config.yaml
num_hidden_layers: 13
hidden_size: 512
num_attention_heads: 4
num_key_value_heads: 4
head_dim: 128
intermediate_size: 1536
vocab_size: 9770
hidden_act: "geglu"
norm: "rmsnorm"
norm_place: "pre"
norm_eps: 1e-05
positions: "rope"
rope_theta: 10000.0
rope_fraction: 0.5
qk_norm: false
attn_scale: 0.0884
bias: "none"
tie_word_embeddings: true
parallel_block: false
init: "normal"
init_std_qkv: 0.0251
init_std_o: 0.0
init_std_up: 0.0251
init_std_down: 0.0
optimizer: "adamw"
learning_rate: 0.000597
lr_mult_qkv: 0.5
beta1: 0.9
beta2: 0.95
lr_head: 0.00545
max_grad_norm: 0.5
warmup_steps: 269
schedule: "wsd"
decay_fraction: 0.68
decay_shape: "linear"
final_lr_fraction: 0.0
batch_tokens: 65536
max_seq_len: 384
doc_mask: true
train_tokens: 847100000
max_steps: 12926
dataset: "wikipedia_en"
Each number is 500 + 50 x the weight over its row's rms, rounded and kept within 0 to 999. Layers, rows and columns count from 0. Numbers have three digits each. The size before them is the row's rms in percent of the matrix's.

# q: layer 8 attention query, 512x512, rms 0.0212, rows 306-330, columns 0-127
# k: layer 8 attention key, 512x512, rms 0.0213, rows 306-329, columns 0-127
q306 102:499450538602471536511459464425492474471509484460406496443519452506477510569440502403515558477475456589508545478601508514461447553584451533492435585468420536491444394456457524474527411591525479508502506486519489451536406544491464423569442569511553494455457507490528537533475473536494498556504508489447579530478507505501426453460545566469528534533475497504454494579490370369527516486465
k306 098:466542429526509539493414389479446616366344587544456488587505506502445561506404461483573545488514508565517530466522473507469542547483458467413419556548548479542481445428464464477520442499460562421474447573581469501470550490452374423427510483513501423440486561496549598571459485555583567436472498598503489439459494422528531530473436519523518469476394422473525528448504533388576553519529
q307 097:572514445621456564534504462503547544471431434516506399517495494499471556508532387418522499532542532418479498558434543480506429488504572561569531517456496433543503481550485515550570494478489455452469472476437502494430443471448484438516456501602492507517521625465521378519506530389439573491458626455509536422523484582450480475487455535585439428499447441399437495551500437493535528473479
k307 102:504413477521447527460453494503491473494506503496643459486511503585510522469521560492465490464556595533510476454498473453648513466510416500464577530444556473492482525500448466480580477462428528398609494519553585483471495500442550513519450505571499467566485545420515506508447567507474563507465501520547452582539515458562493459541492468479484433477473458423535512525508540444470492471489
q308 100:504440523496449531481462440567532465448513546527422503461549492401484351517505419475537536441532520584493484533539392520496468572496466513479522530516527437508537516477467527503533567439525525526423405601402462442481522542547495371502456540550446585467513414485545538505504554469504445587508487551516490458460519469510473562484492486458497424599404552539544491551548500585502530569547
k308 099:557507487485373483550578536570458486530432519615510443618412508494504484485525471584527613464527494515452514551580524473525535493529487470426564436561516561576500517441527524512444516362531438561529434542458538504495510542491527519511518520507525497487510517480520522424433457546553483596483470491530528490499524506462519383469380540401413480486457410459533550495540540548492456541513
q309 098:443500549447527442427546458457511520596511430420583548545506559474430527503535467431506440504559414532462610490520483467542458494498463428459509488480503474484568467499505551460481558421506541449491487465474437402451554566466381562488393512468515513507506493477469369452439479472503518537439393547614642521466478532524468451530569496541524499526542472507576549479508491543525519456533
k309 098:420524487440482488551538476496482524519603470446452526488503481475488578464554489491529508544374585416470584515564529362591513476504544504463493496456531453500512494499588498464512500597520579457513549420412423524594447586512588498454530540419494466533482481551451488434508461601413511454456486526539530515455539532534461491499565424506530504437557406548501496560472493513488525503506
q310 094:513549517460494587553433541566466514469448526547543516514511592519511551471533438511530509470544366533459489569450455459474587566493521544479445404540470456524508503571518541526446517538398525585528487498504491368433521454526534506530522451411481507471491445420502571553494561476534539539428528524436544466504475520580486492521522605500429494527491469501531466533517582405505464588543
k310 095:584537441511510518456550498502573527397488553459507541520509487575545503522497502537555569507472428561491599495446466556515490492510566466501480501471552452570535460547581507524445504508466502509606445530554485567545507485474413481559533449413518591461480504486472507476510411435475458489488432474526425519497557494458456496466469483566506527388422435603504457453416606475479524424497
q311 097:520530468552518520480534414497507499465504527566384489573447517512477406448513468456480502576498537487474527598495511511500450481469376427554459546534528488518463518468548529496464487498543475500490518569461528526511602515543508507475507520556482463480630560618531479486529467578571485515504480560498612620563559440503544521467467549509452567545508529491489631504461466482496548564531
k311 097:472611499482464417497557508498605472482457516602462447435554543439439503508489544513547568538553548521464507513520526505556532527548505558565479454420526510452427449609496472544435489580483508444503532541528514591570442536521536533516510553529468467463490444460524515522486473541489449464470501451471522506516450554453511594557613426467464477540472495450477538454517425525456503470558
q312 103:453513508432478471592491505548484490475429427554437492482418557540465531486485531500499476427425559443507513472392499463496452473476553502437542478509449469564561497581516571539533584485407498490508457466472533500511534477409568609475562577497477557610511534535436454433500464637446412442432489544515463525444514550538537366484495516529452526469569509456502588483545464532481521491475
k312 100:501476550527492450520538496412572472483519541505488500503485469517466419450551534454479442598471538398487544434522473587482478541445475548530483520515546581450455537486528544567527561564475496435550503510477517554513390509587458545551501559537530563513474539506370540439508450483454460412452439482496434524573453453578546348535570430546537496489468504522476575458539417561516478509557
q313 098:536427494501526470485559571476474547527487430482530489486440469502429533558533469525527482426538474489572430475526428456549527472505499433493474554505567532443429469540544537494489523543484491484513522454446580513468420544507480464444522512477465529583460488497494512477532426574512583523583424528581486483523588453576523510488534549490451559670517511557563522512498483509374491418502
k313 096:545534510554573481494490496398469557525477474502387523522441538540493482570567592469524470518456473560431551431487512507603460489442472531465546478430567563545432517593600393537485477516491552435419501458453537631461472457501452563522529602426419483546512557451536534517567481495425497476478480530628453505512569531514479535524546387477487383518529498444451443465524515518463535452484
q314 098:532444442487589456399470586492399521499437474362537547610545419482467486443562518521435592567485518435568447503538511464508502469489438546479614519621418554471441506512537457535436485525507463487445558502499555617581509470467473437554514455485435458512516498466522543532516467525549464492545395489485527408473464490508496626508449455553517457523484522535458426633583432481531499515502
k314 098:433533523498548483431504474583487459570374522468464457493571489486408540526441557545450506496519527440487503477505439468533522518544538484506559549521435520586434503500475541510465525549433548587350523557520511546440496445434555471451466459584493457515504462492455457477543512511551520432533511553544493429437555430551592601523565520540481517554406547451462427474522528468517523544435
q315 108:540566447540458564516487487431499529441517418532496461501410453510475553528436474477566430485553510519535443488457548525491516486427489545525480542454544496537476496523476513551420416550471527496487546518507544604502459464548483522422470517481417473536526453527518637444512488553461534369503473497509484474424474570586498448434486443548468513530533545467443645520569613555467432444473
k315 104:602462567499544575596427497536500501504476488527485505403548484532497448507476551585427529540470390434539513405513551500373430543505409538527557444495596432500494468502466412502464463583498487503429518584451439474517549421540423538434548476473428388505471495455579563565503514475484491572568520567514629503425393489622457470423466551471469588544492482566395557454484509504510437412479
q316 102:520464556474435507494490554586516449486422482527500530512513612515488443551455517544490621404536464483502504475501414466552518526571482538552393474531611594525447561526493489529610590537578561507416443437592526536503505527458576402547517422518430548517545486541468525518563531585575379556474480516461467527461535558480535611451527532493470441440487426445548416451587553458494519433512
k316 103:526490515507437525494578463517492483603510413499555520609513546510402486560480473536538544457453511545450510495493496516535442580501515599447364561507479519520389407592625454512511549454579524604456484511500616596489520540504590443447446471568453512414530550547543527548473489575531428539530415559495463503517514498528500605551540515582460422548501495446450560502472569469484481500460
q317 094:577553498549513488464573475454522562542457454496497435547509491580493555484418511466606460596517450548579484460493523522507508482482379387429491522498541492474499471464372518558471493540525488468499540561486540566563370378408555529542469473462436561546483516510383537455472454554549627596545460504432506518523477530520450486515473408505517531482501523546440508443458584512535564448563
k317 097:616468507440536543553458490463470502545523660568548502475620510505557420406507505564471617510491508494427508523561481535435417446476478426511561424526406465461483427442455496547491547560520485515462573545501524475536452443451669590557471473455473416448536423451435628504509517513552454558472565488475521551483417500484546503537358548464512491494522550434467548511477554518409436538490
q318 097:433470427551411505544556409536578565537549527544575534535607466480479466512473475494482473475501487521468500543559547502565540564567518491409515446552454489512572484587443537536552526453465520512544525534512409527449554515479485510534488507416479532409443458462611420429516486425494501536450459597537541510481426548461465492502531504559466443543515523423421463488530565497421478624483
k318 102:518473429493488497527515530517519478502487410444606433512443497451428463577517465540507589457458507464502494513478429553462405475541603481518497548462614488519576435565506602527445459534460570476509439438526422506531531597538488501579448479559556398495494552536533423424420534518467442480526540525466562554494510423439469573458488397551515454492473489509523529520436475490501498620546
q319 103:543515518524525644501463496604584509552453449500416548546448472452479488479540576464499505587519482557516505550529521545489549520459482540612420435469465558504416474475549500563448499487480389468486453407534611448454455490439518583489563496416490484462468516441474559494519541499492501452486523495582516509488566456519511420526529492552490536458466522479497461478561540454510529457595
k319 102:575535409446537593502517434447604332550466591511578476531530532493620563418520566503494505396572441541444498584523491514458508541556462490538553478451488463521473461534549496435547495588480483452445513476578369553524496471418472463495445483442446464446499511518465489483410564537525535537488477509545502474514529531461469479489446566481469540455478472500531514578466402490475490492479
q320 097:464513561552480446568485577509530479437565552466461476472597460512487531516498456472538576530461566518488472489483518501481518523464509525432502501489535462500508536478488535490449532510548524468540448502615453342593481529531541539505527453538535487511485396415601473530449549490513467462403579481487444421499560508451470450466456593421558439537520503455470438593475543539485481447461
k320 096:400550476456402486517439529543584537411491581533490449555443480556444490549496502455540420593506489589511476479507419460512450489459577580511562561539522522539502576525590433478451358433488494511410493461579509493514544527529454494651535422497497452498482496540496498549444412569425582510518520447443465548533524538468498513509441521577499503468561443503453411473537553411602408540414
q321 096:536498552488532514538414546524535458476424564506437595519553454401512519556487573583510493412413494469441581458492503453510534490585525519533457452447504532567448465508552522495575488488488506584556464507401567517462511558512509590379555464446543415466543446550501572532475450502470497554558420468478504438498547484385559512469587579532534381437495468567551522500556486434526482500413
k321 097:481507501466484478427530493564535492521506446512441519567485492445577514479460589397595595457462595533542558452452485490435498478546463523521512538460612481546461515510382554535507453531511532476534363458516522505440577535557433488501502434464531499473496591403534543582549405530629508562482435413473502556547442478541598618479526475518518480457430488513484520528477510511538485426496
q322 099:515554549519393452464520492638475538472465465427588521507426426399389526509554530484507500532582462462425436520534507566565490424519527556571524572534448489540488501462466433523409574579488538487411510544464497538522513572562422479560483444470468514560558524584466462418519410549547393563489585510384567503563458590560417500553437511520502505471415485558547525491440559535542482511519
k322 102:535499530465441482506520509481423489517580475621513468440463534555534507460549554458513510503545457468522542503507517447464381517475470466463428547528496564503500451560466508528468449442484466510518540498416518513500527385488474482575599502433501542505489406510621481373538549484520517491479499459424492466479435473545566524455471552556559468514531503549544580562463489537485462460515
q323 104:489439536605439489501481549462446478491538514461515595546532449562510509586438518595554535573616513504578500523437400527513441542466462547471522535423512624490430497497445496473431502504581542363457513501489462574430608509442535459536527518477490472535388432508527532536592486462561572551532430497438520508473513481505518448457486509583403472542574535517524591422482459576513498515503
k323 102:540498566565455486505519569575496542418622597490502601585541582389485576530514566586525485541506452531521477515456501540606488539476545576509538428534436516535447461513444513471387443501519505484428497429337464489365558567512482549545448548439525429547476518462422461518505530575557496497503513440491549509462466522428518487461511486574460449580482426412443469486553494495488454474541
q324 100:522407474436412494589536467395524565484555441443417529460428496527452414586469487462404512575470453521525573506483452455422433604486490545532578539414463512506559480443470473467532540495440523515541462554495572468507562548432429422472488509499513541553546454469483522449485585442418547542442497412492509484479484554534392476506605468479369494554391578485459472453459522535563457498567
k324 095:564444457510411453551580525428433507527533548478541537490495550484488567450495484498509526430478472497438485546499486516487398508494628472538533455470535458514488509428494580444581493496464507502592476510581531503554477523455481488489559430589435498457421462527518612470469503466434478566445633508500493514516488539593454463561451587520578522509485477533354508495465451508519547480643
q325 099:543512472501633493555545474539479568460523483483462516422467439552519526533482508523474521559518469545468521473522461546500416562475506494398576537530572576571466451516473572586507452519502529429453533508570342540569449440498598515544455508540446503499553494495575674547525481508548489565548527490478453505545589499403529486505460478495551458553523524439467523460424470564547489481520
k325 101:539503428535455483503529518598464476574499548519474463588539488484527424462449531586430449543501467556475537504556367539459507487457400562450497517513493507601509538476484516529533450495553497419524507469593512493533569457401536540497483507508495545434562422528488501572476557485480524476475463501526334484528504476431525596549570413580524509452524518460530517488585574465486497445540
q326 104:490522504527470535492515523575482508567377518561513594465493474471561545497443507486444444537418493470464559525517519507527512442543544466519438534446539494546534381570485593471435514601441553548517455471411610416506483521465526487483612431563584605454513469527383445382451477515483426548445464426461451490537490523480425459418567592579566476453421527561409513487499490450431365482413
k326 105:488552465466501475439457457490545556616422545448437524542530473505557592467561563486459443514468530460552566500451582489525558415488497501587492480511651517596442508542493470526559465507469481446436417455464511465498392559547455497455611408517531484490480570531471409426603520472502437449513562460536503480550490568409507542401437522508476475371514426486468502540424508402504436443447
q327 098:507538525476552535533421544443498448521522539403476522545403415484409493545383477529508540567495492460558517462489411511439510445531435471552456520427470595497513433540514490558539459490459479568503601505475445556524541420534498532465451507447450510428486475512571467530523497466575519526589463383515476500482455527543444569486505476560536509513524521473612500491455421536634427477574
k327 098:484460441509552465489436495450462480549496509500435502512557472452480569506481427501442507445430385501338469442560490544444429512432517550557585531471597473532440464433447551561519500543429536505501541549578479531537476548469558423517539511511500480451505384469457526553526485562457458420489528519442441470537524521441506533487582498530491499588506495658503491510523451522466450542494
q328 093:467446509518517588528472528441440451482425500524464542499460477567456468437499519468439467557416429445483424568483486534463500496496484614412388527524505399507433556552467533579471493559538440478538611506534531490524479455434435470369544523442536508583482530426600491383524486561493520369499536479449513442539396515504535483528523442462511458460423515422502562541485558558523554533457
k328 098:485488503500514506522473502458456441515518516525496480488488490542459529441474558459488470516512460440585470578570472545443417629424567520602449494524408489458432526479541516511594383465429451504476490512476441493531438473431437415531489508556484549527515412493585600445531522426479443468438545529512463505520515522581498524527478515475500536512473513511499469506515465475483457488535
q329 093:564533461502486534490434498463460431480353554592521510558494459527510526494455475497519474443484595587513502603528499487474520444495501541524517619485519564491548502493620414513498498504532503544549582457509522503545468486506503498464528447550455518464515566531432548596537463541487456502476431462424424471498471486513473353470456555507526483413447498464435550440527510472543590478524
k329 089:460478534487524527452469516505545466489453563469449517563487472555470533471526531587444427471492590578437403434464521443494509462474544517549522508491449504551449515572547535527479528591532656470434404480428531497512518448555507499476510431437513440438449555513395544510580501478492507521588559519397444499497522503405659442468575543575530495586482475530500486492389514527466525517462
q330 099:518576540461526456437446532506457465529612443520521587534579495584530536468397486493453529563452479489577599473541565523523579538532494556537557524531483495462508583538453488480531476545476493539494524486548595586463596502483590505534513535518526450446484519523527570529603538510607544490496551433491523560413430551439455496458580496497564483415546469573573644448555513505517550647446